{
  "n_kv_head": 8,
  "vocab_size": 50257,
  "norm_place": "pre",
  "positions": "rope",
  "attn_scale": 0.125,
  "init_std_up": 0.0164,
  "warmup_steps": 200,
  "decay_shape": "linear",
  "train_tokens": 1082000000
}
Each number is 128 + 32 x the weight over its row's rms, rounded and kept within 0 to 255. Layers, rows and columns count from 0. Numbers have three digits each. The size before them is the row's rms in percent of the matrix's.

# layer 5 MLP up, 2048x512, rms 0.143, rows 1371-1584, columns 448-511
121:071159089137142100158138150157096112102167136112139212104127150147109082125162193112132128156134103093099096178095132120126095109190155120129138130124141138122143091145128197090129122104160107
019:126106178130142078110120113190099125172115084103110109152125102153114118162120100153146145160163108067163116101147092138101133091134143123115156149105157137134131063059168135111084128082105059
068:166140131108112112116130145099128110088134108076151126101145108096099199184183206122153141099131145177096119122101153122062154112152159115135158095203124189139180143104141164096100170145128124
112:130083154185091180151156109130109099149089143165103106150125117089144118172127101159127099088149131117182095083117081077107109142157147139187069128139151139141112121112218099157097079110160188
127:115191098112142159153132085114121105227123141132079102111118131129128099145105125061076122102187091112099079094143113095090180152145115069151064127104118109146142166083111169172187168124157122
067:103128112136122145113188135118133127129149121116057054124110141108110081058169116149203110144109121134100144086140149129120177214136119124087132135139136140130120139129129159104127141156176110
096:141161077098065087157128193134106114136178135165138135206131160124170133168103125071070115176076119081100125139106107103179111148125143149107089086120134115187138120123124127122090099100099116
010:167183101141141088173139122126182131103155126090107153104099114166178135153102176142107107150141125102068181112128103150207217090111154068148094109151105117113095180087115134068116162130083164
122:136115087098140067093148130118166122141158122181099110133086067143132139129159170153141105120126179075132134134116122080118096126137214117115148174121108102067128166155086110125204105087108121
111:062091121131142105110117145128129177066182102177135088084118089085160119088129105122104107177100097133141143105129177135131145120160105137128152161113073090083126162063126132073113119184152151
114:134125100123152105101100166134133110129132145138116180104136081111082165146140078146100118072132169116132169121110137123140108190124192136198144125121126161103153116084082156078081090141134111
120:139155147141065149165123072120154103158121123122110131121130187147166108142131099118160152091143127148159144119128119072099120149133165190177141118179089126088154155126137089095067166103119098
084:082149146096094132072144099087090101074153143057117095092124095162136113130138144086097117198151155173139160124102150076189121177167082192131111135168072109126105150130082131136169160103169164
113:163175165171137051103108089203142067107128134185149130170150131094104153072132129111124135129137157113110110125124107109082068181131126145157107151104073144097139119153141073124142148162121153
146:177224141133205192173175132106105142162125142196061152165095165141116133147160110097092138127092127150159160129123132146151182112108161120141109114132135082137136146099150171082124173161064123
027:145122082157141087125115202140123105152136103110095176094175066075126131106108096109109110100126106132125080157155100150155101147091147080101132124092078149144130098115170131226143134111158116
100:122145132086157140094096185103127102154164150110110096119097103073133138134175149128095157090149151180184164093147193126098077119139132100086131117130119074089173120117153168091146162150135139
077:113126138160166165210126133128093190107117105135191141132122105109176075068171112114180134096119165127147145110094148133172145127108116103160182157113167153093120154102142062107191111144105157
102:108179073161188160101127126134131166149097108115192121140126086176086127142111107107139114145120136182052130176069147150127111129123128147103140204141144186149093088185151145129122168116146143
108:112111151105166167155153167118089101099097147171132138152157152108094140121138124157148142104143146156098189123196131150099127143078136138178130159130130099151111136120085081170131116091143120
089:129142155145085127108079058131148101173115147132125127100131134158126126101187130091128087090164100168124134127166154083155106107175118120135152096127168166161119126162173164137150162112130122
129:124171068184138102151190115088190085140150112159123154129120162129157102161084098163093113131145165139085186159077145155137066133140121103143130095167081123143146159156056169139178158083172157
047:052146110109134170116134176111077185173131147156102100123125135159148148165116151171124108211109051111158183132119124101122098135120085140152097090119128137147173142109129074183128165142115108
021:124187117120143099047155135146130134105183121106202141090065106101110088120142121069159100095114083097160170130111145178117075110137173151171114106115055074104107119119117167153101170090083097
134:133121140134133145136126116072094109109091119110131092080116162166154152091066132158123100133149178128152155100092186172102132139171116144185185102120093134158166169132136153078149070103085058
108:155125119081153157142114086140170176069154139128088219174137111192167100199145098144135143156145132128020165167093139088145139092123110080119117082122147141123077126065111124079149177135178088
124:150131098101128091103148096120172125135130126110156137146134173087157144140128146182133081080136119142154197100056190072101134091118127136133155156134126154184141202144078114100159196133122143
108:119101098122135135099161144101134141140124141137085165198093075147052158179059137111144155062204147128138149155134155126119164140157099090138155103096106109107112140125130175089127132134093064
123:124137142131135092123132157161054147088060053088124098114119158116139106113104096080124077114135141141126136080132119146177107119119086165131161185131093148138101150167128141174154134111187169
105:075160109093129099083116127081112091176113107156138125174084115113137109140123176144117160111158134085133111129144157162117198084138129056115165119141110089153117079088117125146147125188178086
023:148144083120113087111096124161109134145196159088131112198118142141145167135146072161123080111104073166144134157126140126137138138101123092083121192092134173101127151171113089196150142125099160
086:113145146109074110130092085199094087086204151132113123117140113103086150159085101127108122063113171102173173123164072210133158139100100118124194142155140069129171127139041168116171170128140027
130:150137104116189111071169100152044123148117110121069157165152054156150101173176119118168127085112109088163105092161097097149135103170129141150157116105129157126139169130110145170092113089136115
103:055150112128202104116151036175095116156151131142087131087138113139168152161115142122122073136103165205138111134115165167059173123125109096142129110066124115161112181128138122129128112032160092
007:106141146124171136161176081196150105120109104093184128115138119133107146158066124174137126122155134161128150152084130152162114139110140150160129117191088068142146140148106169111134147157101112
120:085152153157129129124149128098080091165082138118037089140176133143184110102180168116134153180112195139149121168124110123115089135105118137096104116114121149083158079148116124073118140143057165
009:111108125071065167137137069125126159137111187136082150117092136119149147117125126168127139112133141115122156173149103118071151085103105147071143135112127141109091124108035119095164200085163135
121:128125161081175158154084149173156205128144148134131150108063116133192064158106135097138146070148165106067169160116169211122173111096145154142117115162103118123143129169157142075145159045116096
082:182175178089119089135059169154196132062124094113133092106087149197046158158100136052141110090164120120121159139115127145174139157110123158102046106175185150112168113103074076134097155105130207
128:131137111126120080074131098133088167188124107123157149187122049126177159127138094079195188125182101104128094162108162156114138109122108097135098162163170138066091139177133107138106140135197098
023:166118104163149130075116199148130128145133144152159182132143103175098135130215093083202124138163120083169075153084131127176162139029110090080095119129108104126087138108126150151133122127105127
087:165170164163090116143177155189132107169173153085151126151117107164106170120119131146139116075182132099196161189127169147162141095065134113169113153117148106149114122137110124079105121128090168
115:075100102158161115110160137114095129137104149170168112120154100191063161139129116230074155128155063150064127155128096132131125099115183114078180210130157134154128126139163148154129110107102102
119:152152174125112133135077117163081090145129061120069098141153084192102128143131143118106142078089120101152092070130153058158135118140128129131149123099128095181147137176167097106122138173126081
136:115132132167159093165169122143114148144122115136132146116162121096074165150144116160157159070117136039177144155156169220075149096115100184148110091104128143130109123123150097157165105098108183
021:112210180133129142111114111204172153081116113103075143112159104165147154176101080082087124140126111142113137139141111149117118140053181141152146124140145072175048119114145152108145132078099141
026:151145157059126183133142113111128127122132164116155118168133114116032082078102153145171116181162067167208145150133134135109113138130095134098153177172184121111117118102154149142149148149059163
119:135098085138087112115128161140158086126140121142149147069146181048108136165123106147119125162109169129130070115083128117136091068156153066115126065090095136141113126161071079128144131187158107
029:143110165065103123103116138074127126084116138022096139126120102106101147166077121138139141113128117150105158166127133163128141098130116164111183180184133134164116109081141116078139098143153175
127:116073144138138094138118145149183112108109166169096159167112156166154096143112182091084136130107145133121120145146162069111108090142134105120090174134137092107142112140131154113113207154098134
116:096143131109123191170147104160104071153104124147131189111169162171146127135075132143112177087188042159120143060125149125127117154187137117168122055173120130173158116168080099076136149137135148
093:139185079119093114132095137172151103118140182096167111121131141122145132147135124123143160094172135163129085136108143118107126069180126188134126160095075136143137095109102090141151129155146132
113:132126109092144092106107145168089127110110095163141097142083178086113124125178155103117112112093131162170082122126134079152132136139087124138119115124133143053117128138164146151115155141155123
041:063100087122135103135146093145095137064222122099059117096111165129138089126133119115124168133125107149162163119139150151128143183133134126095090151103035083122181192034132146156134157151165188
130:160118146081172097144149185134097120097089118172107119113163209121182107132113077155080134123099101128170113151094133152176182052135080199105140077186149111136152098134081118142143148117127146
124:179121115132061128118123071117103161140129087131151141100126147154146149134129161127143158102191090116133229077091170123121117080128077090103151107104134143148129156074095141115153117100066192
141:119095110063169060119104138122165169155105096122169156072145136086177193135075115138102163142105147125131159131113148055133176152175109104169080149119138102108134125101100101106144140149187123
120:170094149107113123135131147161070133142135148111150108148109166148162159091134177136116116100135069143125070151140144112185199162198157107174114110093157168053058133177095150135113102087110157
111:175150123153122114109142148199164144142124119147106183152146120177113130133153209098112089175142117103105131170136130090097151154127145127144084106175106186089145099130162135138103144116120151
105:110196206135056140125151156154118161144144105208145136149145157104083171156183070082157089127119179149102183131097121103109148132125099166134100081159120131092166049126131126092169158137099108
149:105115120206070148183164091115103144096116073119193151099170119168104103165148120197125150134110096115125198154103117114151163183117140106134103182087155127126086164073087151094075212128104187
119:167136179190140144135177153139158152104127149141110149129129067132142158136177072118088087169107118166070104165113146167228118088133135134138120097073144109122102148040131105159141174121111041
102:101089101133111142073159164179138105189126173143118097140069090121120126144114160061168147093119113095123188114094165112114078141148124091123199139048121140136181137098093110112117162111121115
131:127114125176084170106129057183134166109094063107173116047135096091165102093138149170107190098095143086131166097161148136092114149131150099122100133095091167116120109092113121113184132064081126
106:132166105132110110057147125113088156095109131184212096181085138149102139126157133130165146166124120134049189155139129128093106099166050130081127097169101156139150163114129144136136061125137106
087:115145121135179123138132110132149172079146115135134095156167119163136154116137084136101050127103143104091079154122099097129168192161129121133094061168145105151115188134125132125143101165115104
134:134169133102092119132089127141138128135123146130175092208115074108109165080174193167118142118139119114073143181159177100128098105123142140100162110191086165152112157139105145171066101095119111
078:132168067138144077093168115109146129142150191145127121158131145158080137106128053095209120124070095139194181166154092146079142161119100078139093115115116162127113082105170047112135098213130140
015:139131105114122142122121191143135109122129141103202082108140153117157113128115100125130155139106068135118123159120182097128063222117145115138151131105118154127157152227122162135125108140113135
125:107144185091130102135095129130096154125125054148126147151117095127103148158070139115115147099177073080189106090075149095075122069123145127153118121091033119178151128127170141098201148122118124
069:166125093120120107054138122156161129151204163082158169102137157124112192153127148123195118073118122079135158152121131123174130127143108079167089143101126180113087079124143133104136121159106155
112:151142133131082150175123141138140192143104127119154112087124183062142161072149120102080135111105092180101149172108130177075084170038113159135111167219130105129094141138110173138174144083106167
129:104125092150097102096135127102129151139098077170113142169182060145040080111140150116143121109134171128059107148147138117164137166158098114101123161155094099161088122083096108156130102102059104
085:135122104143078105150136176133114133103106176118077100132111121106113108147148127129116067080107187147076100078158173108175160182098160123094106152075123069104125153150070106163129092165093109
086:119095075113101100173095132118147185129140146110140105072125107145145140151109103162165128161082120154101099166140094105153184114130129176079106091112140138122163114121126148131071098147152149
096:104145086081124160075151166155136103139147121116058136114142136134126166158128091181155106156164135140170172118110087179120120073102113108111148128070129101133123119088117120095106082149142118
110:134099122102058120152127099135128135165142074101139129128165117119120146098074133164153144121120063115104087150142153127050121172078167139102099092130049173093108131134118119138199092135161125
096:153208106144123082091131101150153208121128104099122163111087090139115100110049130128168138106077107150125074128101160132167141118165075148112146144155110116065093112097148062119185110149153125
121:151107161108183124102134166092122113172142121064086078164155092147111178147144114134111125086102095125085124123136195141116144136128161149156097160164166139195095118110147105120138142050126114
121:096179105147099132177123162169138146114098091139160103119175096140132105135103120057171132055123196145142092139106171120113077207101124179119122143130062114150145137110159101125162083105121143
048:141109147101169124117127051128156145156160096157088097056183107098125112116153127143159205130144073144082038103089122074155158128154146090207070063162127097120123122142090187157132145120126112
063:073155137164127129178049179142140123119188154135172160175093119140091151131111080093135134155161171073202156121138144169172136142139156080204114156105144184207133095118115152152144132136193150
139:076136113157175170139117144163104145114091179144182157177133090121131145165175168137098143144127057166113167088100075114090150127116115160121186156100125090080137154109136125115071156119140088
063:118110077073094155157117117143097148148112100110175122144172089084134117157096092118149149085099140148125106142124127130080120153082104112130077124086128117066103146078099107156181164088158159
105:126149162139138117108146122035085165126164145104091168148126139130117122128166155113119142138144121081155095064136138138126118149115061148108130151149083116094158155156149130107116081158156101
108:103132165142158122148185109154132091184137144158129145151114108153105142095150129069109130098084135111171148151160092144128155148149151127174150145134088171109104126151109136117079115137071073
016:180166118147134118077135132144093117157184128161114147126106137133134143170087147131140089125102126091150087112106107145066126188160065152177154146132166086131036123100156134172124176108132146
084:178121138123120134091129094098105136117121133100146099148142142107075169160152082096113149162124075140082116063129073152128141122088117134166132129156063186139158149139169124110158184073120148
054:165141164162068190160173111180154095145124203109142142098074124144143124139108150104123183159123134098160143103132118080140128123089163106147101094166086135131109139129168133097119165096101114
113:087133126125076172021126073148100107247074164137165136132155118129175092117122204115083175099086137111108141143129128155087167093145133124149157094105065144182149146095080124076131105032130185
097:107069057128121123130163128119159149200148133144152082103182085123184111188188158116096075096050130145098128132122115117100173097119164120117054155126144153154157188163152147137090139093096185
082:113131022135131164150104109142112106121152117050153155150126124091155142135083171133170129101133166156198165121044163134150133097079098102188129136127062104110156149167149158108097103158161158
009:158177118104129125228125133156092116173206106193122163173106143122103096167133106099175161117082124182093157142124109116104108070126204125019105143100153108049133123094056126110142141110066133
087:081105104099129109109117074147096085154136124156149160129109112109103044111151208166078155121107093133114133108167134122152110152108133111151113105069136114082180138142136138151129157127165141
096:134162195125127135126078136135097111111099134103150148137140112124113056138181141132147139143104088155120152132103140068131127141156168124140193178106134070129129131101159131134120150152164090
128:143183158137151105148055124133169102124161136168178159116145133142136120127079124100191147139094182164211161147144123150196157189131139143118125136143156138029121157211179171132144171158132074
095:149124157119088155087079109103154161078105131050147133122132133136137136167202157134121085136143109165106073072134174080097099109126103129166135144103171140160179164129157160110125135076155088
105:126130106137144133150127123139145147162153129110108083120175080106175145103146173121170113125145135152077131108078152091109155135122122149110093096142113131112135106094170116152124152156116165
144:122158108105123115105140068123119143097120159124097146191149159124092144106106167135119103112070131131142117128141125151156144081147130204167092110200126123104100118084125153132113065105146109
124:105142153129168148111119132138142119085109110108087109123140145126136118130121171122123138187167155191186114101090120112080123149156167071138126145163111119104147161144129091152132096131120138
082:124121097074105146106099114159106152122087168163198194096104104158153160143112169165143112160101122099134120108111118063039103170167117135135129142134076163137175127125114136152145165122150126
138:092086124125170120118075085120133201163161111108176102147157057105170101130111129101132126129116080094110153125115117159175197094111139130064099089141148135116130200144074106087173092148120134
137:089188122182108112130143158179080137149120081123121097137146158114107143056113132097208119110144062116091104149102159122096167079103135094090113147072172133139190108176142105124098126115104124
113:112124120114090137133137148138217102064063148124123173183107163139088115177145148113126136128126162150147124075170153142132159140101087106169123086089094063123080127100116161118136150153153143
153:136172185131080147103170116127081102087132155058129140115146077068131131135152166127118110161105172136093177092135167107160129137119141107169118182104125173089137095068142190119135137165080122
007:078120076112128174172144105136086063159193146149122112041187152089158099097156135148104129075142125089126161134087132177084121115127167147147122101103168130150121117146096124099092115093106100
029:189188122078105052116135170184140095207116159106093107108156100139103174121208124128164106066119098130108094106172127166112156157154163131066115137135138120101143176087151135143149115175101108
104:120112124080139086136135136116054155155115087122144168141136143176131143149173105119144133154046101134105153108076135064117121161078149107100136133152134162121095183121111114101157155127178168
106:104154091152082095109208142091085161128141145090053151103153111090066169074159185067063099141095140148142124115185159108127095148180117119128127123143147169170130089089122129174116126098074140
130:193128161134160128147132118150163153148132083181118143083174131113123119128153153110118171154069113168153077117121158133066083105119113130113106055148138122142089121125166133161086168177118094
089:130110095147183098079111079115142133121067075101133118122110127081166143074116119131126125185116111120164081184078145119109104106135158118175117110145097169122157161126120122152183114172130104
106:124090118116078148136060126070122155169107153124117097149138073155102092119092115081132168176145142073165113146055148134104189132098108083136094151132142127146151102111168195141137115104167140
054:091128123105159091119136117103095114104137170130082171130124184121149171177123131111136122107085121149174042108133186105111132190133182098211122103159157074123107142164120069137112134090148111
094:110186147161212126115151146113099102071180109143150109161090085142104167072089227132088140157120063170168074115160131115145177116146134170113144168134184129087066096144058119138078117149060208
045:119134087141143100105129061141155141109131093147108140112176132192168138122115138134142146098153071130149113160185141105098105122171152155144153119160155172136151181112184071131058155122152220
131:072123174143164130103131115103150114115165153098121122141170156116114139123080129133175090143127161113182108136100074084091077167119125061149064148158105093101093093145105129089121070165109128
022:104139081114139152114126140142147106139181134113109139118164174187109161073140102112155167131128072143128098132109140102114155095118105146065094165174121099150107186144166155117122093180131160
115:143149127167136095156110127145110141159170128162143151179124150083144087156092133107128136130141099127090095110131114095089139032173154177137141057126126085150126174157162052146153153169159157
103:144109079132082147131103105097129112156136111120090138168091040183118156165083171156107179098130110152149082157128090112133112119121070160116167112157128131169085183125133131118045144117133078
091:145229143114194178155103136128112097147119104094142119154107142120162153098152149111128087041101168186097112160113104137121115122142171141162131111104150104117087138107099176124125147147134130
117:134103189100113148112119128123104181160127130159118079138152150172156141086145143153150133135094129144129103097127116153134119114230141051115114056166129124124149121103185132116140140128113151
110:072118091134128076132173108175120150121098090143131137167129126121142148140104159144186155127143149164172138073117136147109152137122107112103096154114112126069170155203212163129136108150160166
123:156130200126173153131152153123185151153114109130095141107149119161079162151135164161108179151113085108117040121182107154182102130165098146168124043165103102147132082159125100115083136152089134
048:185083118100128110143144177116109101124136153120090128161125141119165190184128112137163172101217072124164061203119194105119106128134153129106166146101061138097126169171096101190071115119141166
063:164139172186105114164111127117091084162172100133069139134103096140113098145117101087149100136131178155185110166124153149148105157046162142130095086117102067104126132139121123155075161054193134
027:095160146149134101179119108084136144111198134153116104188137153169109108154145155125120126123131167119147142121137133129117151148152109133181131161138122135160049109146096108120120082077117169
022:074106071147123126098119130125169161163152079104145075143161130145212102165141162204199118114142130145136127137138104132140131131137100109146170077092114126130094130136098155101095130121122139
134:129148070154159094140145107121163148130149126117076147083180118108094099070184119170119144107189127157122098123090139140141132124150160193112065140146100133144116110119164137132103160096075163
115:143147082103036076179115068193107189135116106118134130120144100093069132132146124067177102145176152154122103173112111128159115114118166092146135156137179179142129143110178102110126124110101138
007:191092145081174085169170133102137151094059118073099154143097137138193138095154109060069137134107106136099144140134107080095089116113107113116110102017138111105157128147170111123222159049130136
081:139094122146065139117144128112188117136063109139128077110105199085127133119154101155128109087118154111177040175120123136197159104088110157135124139188152096084142131131127108133128153137101145
089:137229075086083115116168126133099094118160164157127144173183166122105129169066166091117086133118093162071139102088117108156043109120193126152127147097150163138169146120108182166151120135136093
116:151095103102128089115122133132063162169136089182136079126126070090175143152135075156177103127131156155101155122185137151123175090127133155134054111169125117123161107145136123130173086155115117
112:097128198108135145089169134072113128096156102117021128136144159109099104125131106091123087101075140106084196129120145116157144145081186111188163140071153073097134160170127127117131108135088106
109:114075155116144135108147132141125142118125160128091166167152068093170140136094103094157133123109114148105113164093115185107117097154108124177114044120159077168103122144117171174081119158138157
015:118174135113130087138108120103117129127113122176138126150166129159138147170082152103086102121091127093065143152121170081118145023081134146111143138172148188075157106108135155144118123166130136
103:183113162140125119162136144098051161125122136126143134154109125113145119115142105127089128084110102153125125145128153155154117157124155083053196124173123139096138183107195134158105160120114126
116:127150147132168125074120097111120130115168075086135139079164107155156113128095097161093078153076110147180116153109144078157140156142105162133135138148083159160200149114131116126144159126121138
070:164121103153174103098120172116159106126088108083050077143118141106085139120140101117157060153107097137133141098116146115108115120141121100130127154138175133146104098104068122134127111139124097
136:142058135142115113094151094082163066156156128185137108152142100086130110191068123108138188152108088112130124080140123135125112099150146097182195105147105142165079095140137140137139144143126088
109:105151065114120147087091179105159099115180144164114123130145090117090102121118088136077114108107109133096095093135161171149102078154142045126156159098101080124098119146107193164095163064110133
007:119137156084173082130093167106198107154133198179080120090150111139154202132134114073160134088136135156058184131130138159117152157122084168150157120161165112169108076104111208134109054109111163
125:124166084131220142177223167133145135137156119108111088135188051172051146097161144165146151178115080153144138085108141122150131155187074130126135107162145115141155096104186108108072145131111103
033:174124108106144196087124146103079119094130155079086134122225084158114127152152163137131137180204075159126097160094126113149092134103161214163089130165111117048133113137117154135094077114194146
013:133180145163137138122192120102122232137060071173135145068128107165149110169089089155118120163112175135134089079093147171046143137066139119092087120138134126167107127124144079155177155129084176
011:158128124123132129061093054106189113161172110017169103082170152154105142122127100136100123152156181149106129134080092130136186167115166121130128147184113116134125108151140150085149170144121123
063:100149127120141132145146083139107134139077168117110130155152106133148115083150158065119151148039144100156106144143128111117117107139140127083157131096100155139115179131093073149165140128165135
102:144144155103101109098166118103178130110081105088131132099090146060094125176154130061158111111084095156144110152163103101134085119142164149186053129127158127129235102142157103183124137168106158
108:110180106143154126192134121120111154065175160124116122166092123138118151182083159146125093179117157134171124070129155072106133124093108110166187081134148126173144170125152122158167121115115132
065:199098123087112159185078177125142137149132103172097130082078142125158144084144134103129067198096134113166170118133161132084130150152149147106148137185131153115117168192181099132074169169074149
127:098065197070138153143189036080137141085146127092117113161103162100150126137146037127137112115150100177185142151121148177107152144087121093121103127112141114117132152121108139095143208095142141
118:152121133120171184146153124163132168105151126189063090070137139081162160090057158119109131154161130138132102130128108176132130091106118155144176160130106091122082141134177124149137128118119148
087:162099070114148098177092155186190164090110145124114159143066122121126112143091180143061102176148098140068146121171134086160117092135116116126147126199069099112182131106040113134121123108120124
060:147097123119172123125106101164128179149171163134115161139117121140180153082097155156150140051192118134110139153111098101136092126123085140178073172165149158094144150120113127132166135120107124
123:133134132106081185097113091102182116094112102119078187134144154121088154120159138091120149117113141127186099100134135128108091139145190024133118128105126134117146140189153140139101185086104151
120:111136190158163080162143082135138093157091089137134085142142114124137196104161119145146158191148164066134143131164145110045157176176152137106198092102133104116148102097107165159172154091144149
100:123071105156092119201130162112129132150148137153099116149113142157086138123079167081117058113144124152151188065120156099132139166147106139137085129117162142105172135108123176079136144027129122
109:133132117122152179130094117092162144149144122124172098121104041093138116142117127034141161143151141129119145126060159130097168120095088125075165113161117150093163118089170151132101029082150149
110:154133088120106118154165109126103101129117126080074117115137118050131137128103068078134145184132114164142115106108118118149063090106154156115056153122128131114128127090143115092085124133131134
118:119126083127089070077111064139147203117148086154191084117098145096099128164138121090122119068132096142164190128104189140135149092160136168179126137136168165144127118143127131129115114137100148
023:084124102085173096113126151162130156126112110055190156155083106127150105132172122094147099083156123145145071131136119088163121130115136135114104104112145142190111081154165126157081158128074124
105:158093138113135131170144134084109140055104110108168122147127124147092130080129183064140142063175093156101095121180134109145137155177128091114073118168137116161099145105086137082163099100121122
138:081124167108118153098177171203103154098094087168159162140112090152144124072101103107124183084143139175167157118132133157103160203117166114120161148161117121138160100142091083123173178124187168
008:132212070134088128090103105170063129144107150100128168115120091115123166119114060167130160166121079175144124143160165097154110117130130120137155138106148134111085131128187113161100121169129156
095:148216150137128136109148138175197109125169188095155131111118131117159114119132197126076154136143176170149043130142134097117177150117137138170078152162139116095122102080130123133104175102117136
120:130105121155157098117071098160105197115154143100196181098080173176171152123197110101119118115100141133103131155182128143116144132159126171107111172138142139144144139157147162140116128162119097
123:142129098108087125144146144165154139103129138143172164123147151130119165211097122142138086110132107153118157093126145091087126142133098148125128099136102132095132142198092132093106056161133146
077:110108146110112128188109191100084171173202116108137072115171181089127163084092168155102075114189109181139146116080178116062052075075203126145147111149127124130122127148162152126124123131080131
043:157099139121139085053166088152101174134108061092111122123105126084151164167091157173121103133117132145116151148102147131130129144061090147087155113143138126127114149137107128106132109150181140
103:177091120157078103081139110118124070090137126121204142142121102174164108134125111133130173132137078140114121154120115092109100126142112130056103109153160141112092097193165163142132142123135148
127:150088103191123177115141157119140162115077115145143107126097126179128119177149090094090101195121177086115159098147136148082117121149126136152066109116121051128121122124144108194133129150099135
093:075157082085147110138163128121128152080111120125067113178123065134182115131129124118124072030119120141145148145115095104102179068106115175127156171130136171135073138146090131124147141156143101
105:135157139136179145104096082128091109144119106127177151187149089136178135096189125086163115120075108129055131167159191088151106143164032178131116110165131074132173097119139104091121136187076161
023:134147091171138122110149104088151184111071052104090120064136111132098128150129133121128088099166156105174110171122105135138112144135131165077141127092093172132132182116124223095168156105172137
116:151176107183145150128164089130082131143086174146082093146157097150114171158110145188133102118109096105191126125056087105146110117135174117138093062114114136126158151095173108136131110144143110
026:119110073169118163127135107120100068109161164136136074116180153137137184133157095094158142116101093144139092138159121148059147114103089132137162120089174090117085124093176127147102121157113083
107:172128147116069152088120105104137134075133111128100135082138048163112048119104111131176184178107111125111091122130192113068093137100167131148094094116089108080126141141085094102077171047111140
023:178176081070174071178122197105163102119168087093116105096156198131096115104089156151166111104141146075150114142092116097120114153074132135171133166142089131133131156110154105118100142144141168
121:110047095155128068160139092145066123113190117147124137130116116121101150123113088117126095103085156133152146194059151084093108133147159143066131089097177099165060126175158110137185111157105163
088:153133124077088124092118168117161117112119149098136086118137140110073173170137105106150127134111143073121131115151093182105095177126088104143118061136181184107157072165148179149130100146142179
096:143192178098159120096104063045152127126124049091138109075186100172124115185098154079138058092126191134129157130114208114118167189128108135128107188145159114059165138139058157146137128116149123
051:110099124110106124136076152129193089131109142077173154159090134125126169141128122176098128153146076120104137153157161170124101122131122106115157160071122109110185069062072154097101086111135116
055:115177160111139148115099157146136053126167078154133005113105143102119122146167165103123089117152158120077050103084136114136182116150128111095117092124146117173111133087127079179130138102137113
083:148148084166121091115104090169121109043106089123156163090093145104136117126127112154124132097080100190108172155135112178066112088177138134129134149144114197149103187114122115177136097117160084
013:148075132082128116138127140168176106141183120177192125154077137177155163155108174097103137148151101074116156103131137089104120141122102148132097135144094139146157110171159044120181112128146115
012:133145132180117141162122117078118188093157144092069104098129100155182167113217216146103131132154154128062082084078124109130124102111125143090131160100083132104196140144153134141118152162145133
089:122059115103129126083128074163118119112146147071154128136136156133130141122139122072057078111093165110088076163135128179145093140095085141178143129098111118112204146069107152172181125074103109
116:074166101074061137113116121095135102074102137113132197184069142122181107108119165066090069108123123110107121153157146098138097098137149098159097110119073182130140157068134117133119138146082121
084:059131100141149106165111132107133111054134074155140112154139146141150062134163115143135067126103114166179140131089137129142104179137160127126087102188141118123111118139135122144160116147123172
106:148102113157169149125096103143076125088095117103083203072106147146101074075131137151143125108155144080095148150140167084123121128159153156091139135085164091130105083098103103113104157100108130
109:105151115163099162162086136157116145107175139167149134126086159128141143140071153166094130088126186147165099122129147097117159165145133130131114141112105172176143086185151114167099107162159078
088:102169083140113106175113093111171161087083117094109089169105128129125169109049089133115164136102127128076100133080150064038193054171138114124133135110141135165097134097181103126127142152161160
072:110112161125130141161075173128106128144074081156093128096104085060162128095124097102118203141144142079038069129123140168125078116122158127127146081150141185122160107114120168058154101125119137
127:180089106105031088139137090153124128135100098132154170202126119131166146124164103158142106167132139166055132200109127127113200150110120149127093123122046130192077096091162118123115144110121112
116:106154154144179108169071097120105134125092099089080079187113120142181114097137101124176170112110152132139068140119183099068174202166145141142140075182170090112135169146117126146184129137152152
106:122114162131117095159129166124109115094184104072212158089155107135088086132112113162195093101155168141146141064102161141131118116114125098122118078146190115150129111184081133056126146139126134
127:108144152124127109135155131116147082101149082117165133068165109094123154102070189162175171120055088112111137106091149108109098113179198096116090130170126166140215141170124115162151145079134200
103:082045115194089088133083125098150120178117089209132104131145124080109154106109168109171095187148105132147155119129076162149091175139154143106125111100105165130182141147213109125132084141114174
103:104109119103088146086109151133099114160153174182117078128110144150127115072118132167134094107105149077140087102104137097107121185135128120152132110126105186148089109161209127086099085162088171
102:079116112129169135139145107158112132108139069122165105115110096173188114129128163128097173139102121066109153138150084164188102125142083147144115130106064163093061132158115061077138119117122142
117:109109126067197135154127133145151123152064174166143076114125046075190099127072141149147076118087181137107158147127166185080174106052131149126083107099125160168191111114138160149095147149132119
102:101109142109082117114214116148078125117107128129132184131154061154127122105102092135082156117130155131133161146126150127126139143162126149138135185152179087165142067113162151100145107131100119
016:129123067168185113155136106103126154087153084139127183124133121105115094147087095159139133176140130117139118103171183145126099100149148201106126158102148175155122120089158136148132144102064160
105:121071115098102125151153122109150134094131124070140126107108104133117091115115121171072086104114122127101148138128178133111194112129135196166125147135127086120162161058106103131101143072103108
044:102111151055116109127106114119081126140085094109125162174082104133120086053174133140103106169197141076080083138166146082085110072175111125109127091107079129136162105103128133119163154130057188
048:049111138089131112117110106198141179094137093125175174155152123136132136148196090137109183122159095125121116136170094124092158165181096163178153106154104151151141144116104140113097101047053111
121:110137133145053146084077165090125148078180106149168144128162096125169163137131161129130129142130109074200105175176137094170191178139128096166122126178108160143150119136110209104149128139208142
115:130087128102131185152153087116099148171157120097136147127129136127069187130124149067158144139159214128141121152110163141091133119123133110118159136103019148117095087100104145154138117129082108
128:105090155113182105173089146134083140175102186102059104128141096097102079105098154108151193144167106146173106147073127113126148120110149073155136120034124170149228131125112159131103124174088119
018:115058112155100181118148164135128116137104154135138054098152139140130104129089115151097067079099089104111055104128082148120133101127104140156095098123164119148103102103100193127167199174141125
077:122129146140165083165156176112133206094093109180114195116193174109130182115084149167133155157137140076127138151079096165066144169114169130110107100124152114106136167137179141128152127109135094
072:086132117178093121123128123208165152100170133109129165199151164132047117123153157166129095180093155136113153163109080130153091141127172153146116113110108154121109105112136161094074145169139117
117:173154147096155096136089151100128141097169070188155157155167088129107065065103130160109145194155114153113069084179156139126112111144142144092176116103089152161085063068136147182138133103166092
108:084133138062155113146161111075147124135113164074094153123109131090140112147107123175126105121096068132129079095124082143105145178118129110178139142102188127182113198109183104150136098163097175